Weights of a small GPT-style language model, trained from scratch on English Wikipedia: LayerNorm before each block.
Each number is 500 + 40 x the weight over its row's rms, rounded and kept within 0 to 999. Layers, rows and columns count from 0. Numbers have three digits each. The size before them is the row's rms in percent of the matrix's.

# down: layer 7 MLP down (transposed), 1024x256, rms 0.154, rows 454-553, columns 192-255
# up: layer 7 MLP up, 1024x256, rms 0.161, rows 455-554, columns 192-255
down454 093:490487526477466527438552469484560506489519529482487441559467583465488539546570524470539547514442510472478443455497539423532477524513486481504469558480526565472477527487515432509462599566491522
up455 101:510530470507517545508409502519424459502521543514441546554492474563504412581480499508527517559556463487424450495453545369543478558513499511523441530479464482499514545521530475501462520526521491
down455 094:510560499488529481409525535496552512474475457506481497494506548506428423494505455510520546523448500481452500513550503470489526440492509541509520460507469474497545489509455435517434468520564456
up456 099:492403466471500457536517518450533493487390511456472477504529524528455439430478568572490455516458507477545510387501470495499439452497499538466511459547569524528486549487508561491489534545473433
down456 094:596558517587545474490456531487560499521443581461529619511506503484566519552523507500565519496469491458426440545484510535544456558556547468466508509469554570505536506499518531520473468506500567
up457 103:513556506498419490570444500508474538528549538469583580452460469494511523460456486504517471410455467481492486559429496582482486529538472502538492436520531508554531511556509509384480464522577524
down457 108:541411551563554546486572525451457537563473499508523531458492471545477449552601546463524499566487496529498528494493532525442588485529521502450505496511517469472503522519407504472503438473515542
up458 112:462528448562507540489528514474514480470485503484507494638465488483513497523460482508460471507456514491507445491488523499546447496531461541521498580527494499492518477415537564567559444470500494
down458 115:481502482525458505488520450456419532512503472520464496489475483515539461503590548500502471479544525444511541508494507495501458483562478445523477455545469446484511496465485464481504527503456472
up459 099:447461415494477519487517491479536465598418491515439511496562457472479514498526547467472495499481491482546511490415463556475441478457471466520518539534510535481435539529506503444573552504462456
down459 097:554546526484556518480592545531480479456515531488503490463483513552472514463524412437501474467505592491429513480537550477528516522490508450485479501377569465530523491493439519469508460491500516
up460 103:498454521445528488497465546535470564595467526457439491503516479440545486485501475535545436562495531527517471553424468530491491553591495492531457502497468517563551479523558481494505427479507502
down460 103:475497528538525478512493467410506464446491462442536555450538515481439386489536479507556485562532439523483490520533425433506477462544441480471478476477468465467561512466504529431484487473485517
up461 104:491496522509516501461469431422539531476521529514488488505492508501468517476415442556480462552519405488546512520509486523554544538520543552464436481465455471567491527452506462490520477483523444
down461 102:486519515464447467552519465442512516508494461423510457456553464458453567443422583536492515511459480482561480510529529461491463505442531507438523505516511368610508481477492499419449524456528553
up462 097:463494557511504485496473494462518446511472488467498488486510496522510490508425540468470535495474455494414520515552530462557435446504413510504455434557508500477488486441461521543502495477494609
down462 095:492486513542519528530477496486476557444515499576508477550570538461463530467514566465461489566443513506538507521436506440517524465550557526484557561453542503527503521541505524425494516459476508
up463 100:510452458493474581509519523522469412466511468555489419434522516486545548403548509559456493534523508535491436505531528498454473489426544530448477545490476514581502598504554490530556480517493415
down463 100:490551549533456428437511485493525491525486447521575552519552505401528494550539508544561509461468477455551529527402498474562569497470494476472448510486512523447517488525472485486441542512496490
up464 101:503508520433492483473576571473554442478524469454455485476520511554514473505477427487512506569479449510456493412478470491494480459474543496531417530525515500560545517454555595525510517517512515
down464 105:463574465488484547459507496496478502557427517458577528506496496463460467458508630493512529481565521510491487432541478469521431529539509517493519511434492473418543517557462521513552526580547545
up465 104:455444449491499531497525487512515449556471473529489492488465504499463509474491490551444532506519591477529474447501517516442500513496460508520439475494476505515498467495435501443468515472573558
down465 101:499446480516515508451447470469463496472489460465456490515521524512524458451526516486471455465480513481502541483525501465455566537524487521456524529528465552498451444522533516513505463481538420
up466 099:520500450509490486441526564510560546509506497472432471529536545500518528494495594480527533550493494437537484500526487430497434555520495464487450526484487588429581451511582469586513461517489488
down466 101:478535516505421556557436490511490515573523453601495534513447484528422546508548450495429438422479508514434435419484521563543498508565545498532545419476497511478461437492503432570503498504491545
up467 098:573498538525518513432557493470596493546506510517531479510539521488531454556422535443485517436542491471547533524501567470604527498546511538527519490501531462443497584419581529462493498544508482
down467 100:597475511480477535532480438517459417530485505427554501490479532467507492537476541451406467550568477578491437468472459497552538530470545503496486542479553449474515502549440509499392456512547511
up468 100:562531450564417515401491584497525535454464506520484497513474503461450501510462474465536485533537563520455536517472580449505480397504445483449481480474455530486475595475506537458474476521570529
down468 100:519494508554522486480481514518512466501527509511522507437532519466513528531526514552530501516492492454525489530466520530501498557613600537516554522519569543525478591478498456488470480475469484
up469 090:593516453561559526514469431510529491506532498524479527479491430462431475421513536522497528472505498403537569500440522493550581466549523528541507508473560410423536539452499492483458447494498502
down469 096:560520465464493477497521514468536565553488524563490501454483465528571567516464454530516452502579425524469482581527536504534492510469566483475471507489521482493508522569510442497561481462494524
up470 110:437413474514438494477499510482458533499565555522538469484525496483472536525417504461496500485503496516437466554497426518502455433498494480521491460427547524462546447466450569608593519524534508
down470 106:543513478509473566482551472446469517512438453481472546526442543432465476477451469541507452504484473512513526503457472545493522454434526516533528536512511482501509533464537566530393572472457460
up471 103:507534474595534575517434528536507446468507541496523519556547457471481462494440430470504500543491477524474499509459581538530543564580511471481474563500538442491564496483510442463463461484459498
down471 150:522541515507487563518531528520596503547533451443594429471542471404488434526464428518497523573476506517430514509515525488516533531487552530456457602432528507523479475530512511506527463479487482
up472 102:545472466569552467448558500475503480432503520529512488439471478477468522591467477537514515517605480532468512547565532511545536532447522536491522535605454475547485540496532449485488511515492537
down472 103:446503520516486493517510531578468488449501490504464523474544492588501524535506512482464533448562471529440408500478474510491429489496571445451497473390487464537486460459448514434505550574456589
up473 097:517551451449516502565501551445559482558485549511539508488473500501429448450450547467452485432435482473489508576452519450541511507479440446548427559503499518465525499546512471478454542424592446
down473 103:512490511523437452522495502573418472369526468576472478502498498518506449598484524530499504503484503486486541481492546516527488526524493494487422523472476576526486533512507573517402533494549513
up474 100:521523516451509461615404474477443567439515479488522458463464451498511475436496569477536514560497564526524523546513528502442506493478492479506492496524525551563474483539512562475492504530519483
down474 094:565532469523570540454513504476548482502455578515524514497479534423528541546511479444512495501525459501515481461539465512519464499452454567542539537552507466395535479443477475549489459459503501
up475 093:514532555524517499589499525533478539520461482565453443481531493461517556383500504509465463443467450569517529483453524525498511451513455524459577499563460493500501500453449541498452569586539541
down475 093:468467470481526523446509467475537465515529450513501498560504500496565462581407530472501503488507526500454507514574464498493412577503536469503499531444511501451482504610503466472514458482542559
up476 101:503521470543498497489493518480445577504506515520562468573518516488509443509515441543584484480491554479482503556445519571577504497536477556507480473474514472538530510540600563495532593485521544
down476 102:482462521539467556470458555525494528500541550515544562538516441513499560476511559507554564483531575470461524515473477484440589444520474513460490446485499471476515538491485482547536481476456470
up477 107:511450528393418518513482497445520537469548470485504426516527393463524552534521457514517543495543479526562476451495484495508507563483538533429475538494497465540531517543467393540487489451488481
down477 109:532470452453502510521488476463522535463474500475511513483476477518550506481510505556403469559530509548575462558491529513468472432532482503450571497508497499477479529485495534426536559541539522
up478 100:535460532485540562511488488555525502466491495517528503503528562518461423465565482463554519487522566430548495455509517490456427515469517499413535609520445559488488468460463625553569475533504493
down478 106:454481449459592486513504537488451573520515369493512504431499545529529506489539486504489455536498519532498524448561485501513507480451452488487489467503570561529536578472489511567445402521493507
up479 095:524451439555531501459470524532535422461496471505443458478554488514512500489455456553539546595611484500488559456509539558450529465485483424526495571537485446554446488491563546490537566576496437
down479 103:467488568477515436516510446482512460483512487482475421420509471475520472452449503492517500465521496471493508538505453498472500540481528486512482526501453554452448504555514572488463496491618479
up480 095:529549536438534469463548435508437549454509504524478555535513508526503564528560480473560473534436535457488460507452517478485476495462555543532497493490486511533528533528564559474550539502432510
down480 101:411439484552488514510431508490517498558498603465507481531484476467580433426510457494493555513530615512473488500535482515382529506412524570511473512557446545489540443492473562537436527471528529
up481 105:492582496447491535562468541375473532494504491520482463436524488539510495501483494469459388466520507617432489462446513553528499442494458496478469503479524463484454517467480421574457504435457446
down481 102:543446489523528503576482495500458474527492491503506586578443526494521478498563468490517490501471549501529503519527502457491501457439537439484471482529491464459488492465502494543467396570487541
up482 097:498480538510551553544479537443488446512435505470492479492504456508500505488509459553561524526455466527599485513529547508491544495528504491545499535525463501435475461440510478482478471490471593
down482 098:503465525503414495549464524513494573538513510510446570546515530551557508524518474445450558469466569520414569550472531493471524488474473519535474476401451551479515511467418522418536541469462455
up483 121:513475497518518480470552516532504527473457513526460493594472479477551503551526512487592487565505513564512464492492449511541523597535497480498525578495536548557554452467512450441540459487470521
down483 143:499527525486500497472548551510485515550455510479526469560501494450527523465535481584577440494471511503500520480509490518498482596490486557459539554499526543455560428540531463444551491489535478
up484 098:558498439509503457457490547538530539513519461481531547550457553480596487506480417512495512476478403467491525456498511566557505455503474552540465485568495520436538561487483493480505519463417523
down484 101:491510471450502525510511472406472486477510502493516502521472474467490542470549494477544517539455510568512526552466586516492464513485448539508502523457502472541487456460440540537557469470506439
up485 105:487501440398528499493586491491487541527442490545491474511514486502516523470516520477527482525488522490433419462526517535480474473503580537495524486507500498557511483560477461491512546447474493
down485 108:536478509504506388531496434491531460521556500532521533574566454440489545525528468528449475433490489556420394552467493540502535546515456481465535570499487476505427534561477482545502530473515513
up486 092:465541474532430528461507513462487611460543416461492441534559535497477515540491477506524525540551561462581484582500434498528457516458500461402541523483498515540574478443433519472507468517447459
down486 093:529535538498550469510535590610615514533529561511441522509508529542534427470460491546456470523421536464460496563478497489491556457514471479535495610536516520498505565534458549460510507406513482
up487 095:483478523527549519490472464481474453501530615500467484534521480438531473555559400481480506458533515455504511453480529404504536554517489466512466510459478457523500496484557511446488516430419435
down487 104:546519485498438527528522489571497485576580526432584501484476454474537430477514465554399465495517521601438477530461533494552475566435469513444498504382521492526449521486551474567513529509477520
up488 097:442520448468487545486557519511470510484422488466477510593460480512475518494489569459514466489563477499520489444505563500563445549522517485555539557492472395577551458491531508506579596509531504
down488 098:470516503555551406490537528485565469491494453529497429474512523448461478544489550552513527552469525538507575530546443482445527447532445476435464465550535552528544540484528484504518539484512504
up489 102:497526513535564505513476450566492545411483433479545453485510496522565496483491493486513460568485554425524500561495585431491526500545494514527584517529518551540469454488519493492535532513483508
down489 099:547494493422460539482575558530582432521509509488503432526501526550456494487581465554495424381491477528490513460602496521496476500477538528471497511459464424522577537508515463495495515487511457
up490 105:443521462501438489457620506468511514481488570543462444529475495433450499568475482517473491479460497519546489427443498532443462492527513476493513482560508553449533524499443478526616560496563536
down490 107:463528559504498447528522484493502517427540501527491516564469475497502508474520509515536490455480572477477559472428522470545555473551508529511541525523549432521544491460435446545558520544529473
up491 093:477543482526541494521460493575533495516487466617564506498408494495520445485515509533568504494529559415530499495461490522534479517468466521517551519522580533471469432524519484487497527425526457
down491 092:555451584455493584483476564360540529501471512489530480528544453512508476575458505426502544512448421580491497532543525476516475505503481513517441454540485438532433522511506479514536530555442536
up492 102:515468481446532465514473560499425457527472492496517515467496505515495501501546444506484568474467493542491583562461513489531447506511469490429516460497554463544452515600497474553522532476507453
down492 098:480536501558536466449508487498575528418518481600514515470503528408454516465503525549552505555481460488451520487526505468529478477503474475538520450519439538568501446553517444519458554484462428
up493 099:504485498603470536524560528488538520487406492564464475496463531545495558489505519561391477517493518497398472485451549522514488468495460515458532431562515468550501508496481527432484495478453572
down493 097:514473531570521454441392482490521541485572509469516566491491521521511502550531469471497408479464480494555574583478499458475512458483543505590538532484495510476514467494508496489541453516454442
up494 101:532512465523468502505461474465503533540484464472525529527551516542476514470584518515461525471463503508514513527539459442439530425564530524475451482517485529509507536477487486561518502519474545
down494 101:450473462499544495519560492464459523530593619553478492473493449458532535507476495493512517514466507543506455459476546518524431559466450544468444496587514500490519493521493460528486492483468561
up495 093:531537441518525530592418593495465519527480556492494450482534512552576497464453484509537516536532505507450510489411485558468539497484522544471424479569485437528516430458591457518450434446560406
down495 097:491473545518451531462605520532511527499609463469524525498464509456471526449577556556438500529462487542443531477461515530461530568540578514513529506507468509552504490517409435458467514515462562
up496 105:507521525556493501538476515560520561590453450515473478587442508421557490460431499520466487590552486430506516500448543532507525530475451558468474508494471491445450532482545559490508490483501488
down496 103:460503481498560534506459514592454476536491459493425505548449588416539511459529537415545435530501520504503516500460525375465487521513538468483529471488538554500480536468460492493529505542445441
up497 103:458595490552510558536464479525516470512450469424452536433570480465518503577519513463574465584498487432485528551516559503506562479542480510618531549534525445572484494471426485474473491541483539
down497 097:446571520498483502383454500478473559519495466523489503507450536442503483482526585516475564504416432436461493482524532662460460473462465528463520556542503475547524472512492442554454541513481485
up498 096:576495546476437515545614514484505509515488487521508498552471485472568540501487486497569524579540458549484481458488543528439528549489550519443537471466499477537516456527469552478455494530518474
down498 096:455454497487472508547509425590484438469471468570442528553511477553478522496512481467464466456494469540482544517496455490504492499505505425471389493569420524483434505482480543511517508479467499
up499 101:475521476544525460481435557442450538457462503519444463450514487485541529534468558504487521588531456447503466348562457537516493528437472514516471459512455432477486527541517454531480549500567507
down499 095:481521447483506555456492474519481459509517495489514492474517529511459570498498508521471513534508503448440566513491506516472532419542508484536476486489470482521457495539529510481533526411515523
up500 094:495506475550457489457438583456483550480553489523511545497514477456507548501422466455507458482460512380487520423524596459475545434501540478515502492461484473503596485506497509494459501491492537
down500 099:504447505497501443511530548522447463518457487479516460483480514429599464581507469504477460460495512483495472547484582491498477511545487505436574515517489475516494577484509525442498488533473554
up501 104:450514479474537602542490502459393568457470466585476475514488499424593476532514532478549528494448475429522539464447494442443469507484477537470503478560520505466469524527506445464501448520483481
down501 105:499459435530502518561516462445489501546454471558487502527535518495517444504506472501469510514542528474534494423566512480489608515482518550446493550565465540475469544461509461505561550521494466
up502 100:500490520501442454520421539428457419458472455509533527475533575562510464466560529497471494500552418477538406550483492639498511439455511484502506463528517473472549514553507509551459488425540478
down502 100:507501501470502474496448455535489504553501587501550474618544493431506435546469421537541538481492540488533505488510498441488509509512435513519426473507466450425495517481475464510554518541454470
up503 098:481544456530550534446493420527506411450512494485533562440518476472514565557486420494535510516568476530523440516459495500508440450478512546512527537507504494541541504545502540469546499511528602
down503 097:463548528488528542623553509494467560491457504466473494414483481456517527453475524510507490538479527470437491462475514500506564386560546435501497483434532543499461498483475496567470518467553498
up504 106:520460475472593482456503516503534450505555519496482507473557506488512446546468470519494538489477523508500441503479408494516448513508471550439535557575530476539512479555514496504505496462535533
down504 096:462507477468471534492527483529518521454430515470604525547567474528483493583508550493471495536507585486593541517546513504496499427468464531484561469459501545543480496517471497589496517583556515
up505 093:462448505527416498541494487521487467465450475452510513476500480499514492524478443515492504549508473497577503508484540427517417470548510478482507471460491585514467537539556478458478494489541482
down505 099:466445494506504517470471467528500452478523527538501515504515480454451467426541504428561497494459525514507533486547507452480447470474470429619552474433453485410499529544536553473562566490589476
up506 094:550572489512463477512519486483565465475523531427538468526441522510508448486509505483540431454570498489488431452461431494498553523506414546475489498549475587534485538508524542539517480436505510
down506 098:497515542528468473429543452494461453538473501504483473520467454548583529428528535431487478538572513597476557514429483547475473552478517479496513526485515448424456451445492467535520495507488468
up507 096:480579523522456486434394549485524578515496536536498474435528503532520539557486499486516500469488491573505537473531506486582509461523471535534467466573506399507460496543474508467539498457517452
down507 095:524446467514473431501522477532508500477528451583535489548502541505533400443541523550536495475498492533519409500439457449515487487489487506509477462551511576479469521525553485496488478495491463
up508 100:526460505444521497586478544443494462526481523497521513477466444533535490491517396494585489519471495457485484451460502476525464456522469500476483464466510485517459513495472446562487543497452444
down508 106:427476536497611492435485525493451461482506512500452558515552513546442548531421575529503530503499485478475563475526484548470552471471483531442549545515512451478402458514514531494525468541500552
up509 100:502462480540520550516438469494480539573478492551524544448510470605568458601447556580453392477459586418577567438565516497499523595489500524495516578509426529465522523514499465451506495487480522
down509 090:479454514540506533519521561495508553455550520554536503556498531542473487460467472529546508451532522413503474504489542532560462589524544517547570445472518530534480453503490595538488489507536453
up510 101:424486481493510505484506580552507512470485506593487499477508512511521601489596444562506421510474519566455510486429527530473473476477448503476481570453501524530461528525518545515469549461523520
down510 099:535445566590412522590446499477531515472509584490425530506603454469478449508554541520495525466502488514543488509543412457461522494452496551455495415453479506488538523572505498505520493484508506
up511 104:534474549484485532534457544602537508443474543528543473511497480527502540567517477528460558566465440557450505502455526492483517536517552514426479411525389514480485481578515483539528531485488539
down511 103:522437493464582511502529540474499435555521483492494510492475448513516453512537542535545457474494483504442471450481516529540447509577403426452519476469556503505525521500503505487520506511475540
up512 101:528555462528539472463539517604473507520517462558511528539567542543572535544519482555492472490539481502461476485471571518529463445500482480504411521442528555492541391461509500550521581526519460
down512 101:450517507446547513480459544517482516416428488499539475491524450518492474510490486386541468503497535484512509569518459517427465514543491471561452434502514488439468452583498497509532479598539470
up513 092:509480491487500551525505507477529553554391501560512457462533454557506583545450541475517475585486483514496487560531461502457566425540501444526573559452535545517554492514561500457513497526494424
down513 090:467600558453496531522480530478486440548537465474474455502475486487449452541488504467521472504423523516566510491516500488438526474526491577549453464648512494459465485484530458482538442505525545
up514 101:478457521500521465553499474425527469471454457540556571482504527518554541454478555483468516515603418499507548447455538488508441484474501502530461519569557457475538504512484496526526499509539464
down514 105:555465488563556471482499459542422494528516489478500497528460496489550483479510509514510474507473512540543553516508472498499471517425544493457476533501506457499502468487508453426539523446477480
up515 105:494460549550468476571482491464550487493394556444439569498470480491422512520569441465547548557464472490498538438468467477535420559525526500545523535430528497531477481574480459565535567553517493
down515 101:484429531334483415496565416493496490532510498522435468429486547451519474535456515530515513535535493527486509472471443539516513435469474481483507568508496563502496456546469508543521420516524492
up516 098:493468468485508511517481520551491494498488496524471508485478485572506542536513452518595496483602503548493434537547555435545537479555488556420501456530555483396523478501525468531507467442414459
down516 103:482512487518539497504486483465517509548508474491531587469563411509556511561488502472508516466452518428548537507525485452497523502470487409478514481497575498527511530448511442503548521428484541
up517 099:529576543532584490471515525529537561511470530467529523454499479448505517498468475530564455479525512478537464535628495491528464464564489478441501549471492487479531550554523488533512443552581498
down517 098:446484459556509525535478429481506550417494453466544461477490513522520486507492503533487432475502478582534501508474504447498425566424510480528462448558423457506539541470444486441545527533487528
up518 096:558614509585496492422519498629525484510439540496473449509506535524530516517519446453500554487527451454470452481485465455493490477492605528525466572491441439489568498514534466419484505489527549
down518 101:554488504480581509522466451478558545441451460441501454524524520491488538516490508518569487584521494524454472469444541516496526435552479568528473559538445503520463512449494535533505449506510427
up519 098:509516509511532500529480469517459455554493470503522501460582507491524530559524483447426539556505525476536526470452577506479448478513438461528519521487476474499500453564482486526456461502531528
down519 109:531454510506528552515527465576547551503478498498486490518482560467515456539545482473442482510505399471491534462508464460480530488492537513487477435448529527413486539465477422495480403517486484
up520 099:464345553483554475483490509519500437550492510495471512465545500496448579425569479467560549505536499479465465564484512426450573505560503465490400481494416499539508567540498506485436525487542518
down520 096:499554448541512587550476519481531508408470462575467473515469571496484503520471545470522488508444539386549462526493487524516554509506539557438496468521452510542459459447472530510606483536520435
up521 094:525533532464522468512528514482422548521521491395479540451518456504465552460493479533467488478473523478495496546459530545502481551501504481471454534500462513479525535463450459530565495555495511
down521 091:534478529451519448548520488526514481466500536585533501496466485537529450488532525488499508575562451440491525504535453508509515389528445371520496533453462491455549519465514548474489559515529468
up522 094:529590525442513482495494558488421496483461504459398535516446509527532481503505468485488498445515567470451436500490489466511513472542486518430464467527500448501640450572485447536542505577427551
down522 098:518499514527500515568495441483474494557554536467531467455485549432526478516474507501474418526549492516547493481450470524528507547444559509498532518449518533509569560468483618458521475516439405
up523 096:536503463468498505486575510475475512488441521478523469559567480440538487498513467471529463499545495472559496499525503481547503469556517575528572512447529533536500459547517515489489531468350552
down523 090:591493473472447556487469550480522453417496537511458530527431510519438490452534469471477455463483550478452516546573518470522567513442521575421520518470508555513529523512417430513513500419488523
up524 104:546477503469494595492535525473490546482474547483540499583508502507427508484526561529504534497552509511517568526484485574510504564498496492505520450508502525489481545469424503505479559479519517
down524 100:558506477447536461523536496473485539497634439504467514505461477543507507504560557477494548571548527535462531466503464433473415505470500491494534551431486497549520532509536536510479521504516537
up525 106:503534516583533500474421491544515547544462511518514496557524523562432485532526484457533568509516501438475495502470617519490409513435465491507512463525485505528490497500516583556448486519585548
down525 105:523475490464502452548510608499514440500457447520547510505505520538507486538454542462484458438492462551499530495522543359557519496480536457559519463497523487520541530483480517448514547586500485
up526 097:584538451495558482502483578508541531535497579489568534482542440496529504508488495558517511570495456491484513477470493581450503480535518530462451502503580484495531512483521533526519535538533483
down526 103:560458504506500530533484535454510548519471501555414429462507511511423477521509552526504529489335514540469509608520467486490466494476410515540437572486528464494513487489448559574466523545537570
up527 097:540485522570498499445554473564514456514495532476507507519506538554494528548544471500584448470513512484503538544389445547479504537415497493460460513517438453471527543515498537536521530473489557
down527 101:472515464437528493503522427458516436508548475514499499533486538564537433533510482487463437518418499490489481431470494470484512507537531431470546503575569526488530460479431504553556492547491494
up528 103:603519499421547436486479479527547509464474543497484486487550488511539467558445493538424505506395501509443506553459502538485502468534516503541482523525491535521520507467489487436462561528544514
down528 100:556509452505495557515505500531507474487468525518478538473552505429490402499433496608529512554510489496497467464517422598499482496588530519503479506531453461566496526544531493500496485505549494
up529 093:449505504492530501511433501599564442527427493600534465524462481494534507540490564510472438433520579445522493514511504520456550479470538446511452429495495472427556439519568491556529466469539496
down529 090:513525490516481508534502495449474507458524558460485563482544504525482492473498449505548517582431445546527483527464508476555477487501473512483532532486555505586456526453396523466480568527481528
up530 096:508474412591528449530545502522507481552480525494561488506423461496475535515450583569490506527504522475498510496449458429491449493496425469485445568486559460512560560535542507510523574495491528
down530 100:530466491528516520497484527418456456527439511468453494524571523456478534427439437525560511538471461539466517463539530467481541464549553507511504485521535522492466529409563445564469496603556493
up531 091:529548457488472468555544481486415536408522465519515466508529508543560510471531490475456494534479560511461456425456551561490491487471395446550479550554489505524552447502534487550525499512519566
down531 096:439525515473523485462470543465579449507445479529493483522433506550484594497491483563510533559549464558573505544527500444457506525499582530520465485520529409513510579481527466476462473472422429
up532 096:412465456476593462495541503464508467514425460539487487573574478537574568530584506523511571473428519526512470453494506442536552483487527417533514518502545537551576457532494544463542468489546512
down532 094:502518544492498452483464613517487538505516588457513515466471494467582494489509527365422531510477463503509449556502517528449523541524466598471491483520478440468433463500454478546434567464494495
up533 103:479566507504514516482502553474462472470497490523440513468523528480536519530535506490515504517525436511520561511457532491438471448513512508556483489496536467528528468529538516568494534524500493
down533 111:501460489515432456480487495543471555528524497514495548466519487508548574511478472479562487461453493417500504469491492491505519511502529552463509446429485473554473508430408526441499459512460495
up534 101:490474491488572498420476464530507486488453530507506483510483510497516517545576518542443551489515504555529537450488489476573470550438495501488464426537548543500488464503555537487480448503445504
down534 097:543472506542539533437525490536510505482445488537481455496532439403509552459529566519510492554490563427536579436562521513447459525543472488592514442428505549608513456483533465579509457506486599
up535 104:523473495501515481542527497450507579603432517476541455558509478475492493446489504536442529519538473465462552507455479437467471500499438486509498480544494521487527552439502520457464508472535542
down535 098:514459470516467495501472446487488432574432436512539418536490456578493547493553553495487543522565518530486474462512515459561471436486481449497541462558501444503417485516484496523534507482556465
up536 099:477460483569494505499447508531474493482472511543453535485520464490499459562531466391484443490561476470481506515504493476523507446560550445488557491502457504477463473496409455485463527537524505
down536 095:468520467462479538511521459401523501472507491470495550511464474441572456475554435575523565508481476514440553521478387484529539463503471529512504476531555503506494500532520453482487503441447532
up537 098:490443576480446472533397588508496478514506458436471458515501420587523494609446483479546546507545448524512558527526565469458477523510474539481428459491505534502569517418544488435491562489452526
down537 095:493524434501534524432532452545481538520478479542462469458511479458562451435482488515432446568476515532543433528548454517485547458515506452457518493560531514487514460517499422487494396457513464
up538 097:547477511457474429495547469507518483534514506483469511567420487507462527469435455544490568487483516487480557458444496476464495505545500511531490497442532455487535538494504479551467434536495500
down538 099:500495492502523421537456473506516486526446496523514447585555522509520536490503519483431576566494534417445467467439454494568537473493471483486474501504516515469530478549438553522558490456456549
up539 097:526436431491477474426625508453491490471537502498459544508500558529595579457492486497485444512554494457493507469506530382495498430466517518514475474519463495523468428488543581458503525545516512
down539 104:450464575487444545512479455595535472541486500524539542552454444458480450463475459462463491534518483478450457569613495507403545536502474486439505487451520533484574487500520502518473492504434451
up540 103:484456503478552518508452538481537540531457558499546533494493542541523478463525460501500576499518516490496557488478470464535515541499474511519534519491507464520450496474514519536547484506499536
down540 109:512541403516571523450521522495606544504503502512513515551464442485485567563506464476516525509453475492453442570476486588513411539406468522526437517516461524504516517481481518514509528559508461
up541 099:513464549450499464490532474397437484554549548548471520423534408520483537582458527516522488460500546557525517447438433488441518587485576535482485411545483469474574529439448528565487493497517510
down541 098:556544472556487518478435471501570455517439587548510510419448485474485520477498545519488497456494488569444556453501516419576472479462609490442502488492474494423478480478482487486515454483533523
up542 097:476510480450475499543525529503492560430551566501540555487571496525473508534539518454506467536494577485511439493461475487483450529499485486477582559507461471422450576509540603474478524456569530
down542 103:445471461577574545487454510456428482543530516524527518537478524510494531457494525543500513483488506512478485530531441505517434495448582572459455496480527496537506471486475469533452490478495421
up543 096:468559488506439480493471450499522503493477480529526507509569528505463541479576514457510529505500449497492515449522568444527514469527523601430434478541552398503534524488521466558488460505539494
down543 100:508454517500531482470516573497515530526460448512447476541515422547512493508519455493478553549489503475524483468466507477570499493533521506433458448551514470501522491535549465525426471464491519
up544 107:499498480499538487506428504490540434524493497503398534514449529554478479449468557442506571510458530556449437472532565533469512483562491456461494459536470485482501519557531563517535572516484458
down544 110:420504441521457467554486549475419476453543475554484509467500435488433476572479473555480457452488520452466504454446476548471536458426485507517531464567527539492578465529469465476535547505455474
up545 100:582476458527489583553515492469511519515496531490528535524471494556508534557456427511586544580489483554479505468467508495442449523508481539500443438473459491496462523471547531522529480491462528
down545 099:528487469478590485515493513519581466449478556543446490504463477422575446585521460541499470522508454577486487491562481453484498513485471533536526478492524574425460554535483439547463551470552418
up546 101:538517501511488523556522469459576518455496455530477491516524541463524467523456563486443461497502484508548481515435506586491550416486532518565494461499424449524555535468408435527551451474496471
down546 100:495479476497514473398461499517517512552490581521484545567529461512471548556460518555491490554476488525505517514513434431483477523541466524518505444459570521473509513510503514498499535516567516
up547 102:464562478440438520530497466474534495471450549486507537478517469462485491532497492465434486463511446457507443509561520581506434479496451532505481470538502459482454543459511494457506559528566474
down547 108:530494483520604546457483487514476499466424470439463527419508411496426439417458477499503412476522514447501560485601523479486474460529501505499450503483473517487476444484565549517538440455537473
up548 102:492566477458498470525483519527523506506485478436482505472548524545477496489422528441520457524521470439530510556425469482478513484519479463449558475455579536474571467502443574581457545578554503
down548 102:496466507483538452501570547582453462600415440418523528512538492521497483490550519510478480525518501473478541461464434453478429484566505507484447518533452464491484564489501434466450525476507455
up549 100:518489617474485458477513514508500489527393602522501491525529478558456509526492550492476551463470562509445470528425486467517489516512477466507532501495573494502528511513490468517492445538427510
down549 099:548493497571501517557458466501457440403561521505542497477481427511504451508551479483510552461538496494537487443485492520504517520577468456523541508477451557488483479523524454457542452518497493
up550 104:509477457463480614518402514536554507437446448576496456500545507520551482495513573442461537529485574511460505532450470447507489511547571570566536520560544485505476449520577509504568506547517507
down550 105:469508488487513435463414575547538509425488461557514483538513519406476532578470502496445487480464530510484499500478475440546579505533517491465542478523497556466401510457493514493469531561536543
up551 098:483490473540493545495559427509511467520524503443520526505512511417505458510517522469510517533447544493432517419565493514459490538494463439513446433543484564460475537493512480465527539494585512
down551 098:513523484490429509529437498485541446507511449503485437546508488511513520457474418479498526519498508490504514555569518529535518501538477492562558533464448528530534502476494564538451484461496538
up552 108:564505469564501537447525459548460554517459585425437525489567508469549533467493523533566524553435521444521606585480522436435517519486514507504462536461531483503557413502485484406582481497465517
down552 103:537499607473582551465586472571475534552579461442573498552489554525455509509520506455504418522435548513502486480406420518509515491432495463458471528505461530531492442467474550478459453470467443
up553 093:490472491498529495496551491532493527519480507568469521497486535485452526456466513461493503469499491559426519467527561594517420520491492521505473462478432481479480526562497440472467470519450531
down553 092:441473473487516525510491445580472409502481481471484535505468468403506516530440477535515451632594427456565532509456529484503527561537516549506480541462506496482608481492584570572517494556478491
up554 092:563486487416489492496495518508557495500470529522454541504582579511491564479513476525547592502477471483462518506459511559561478505441419550441465500491568447502474435484559514499405579520520513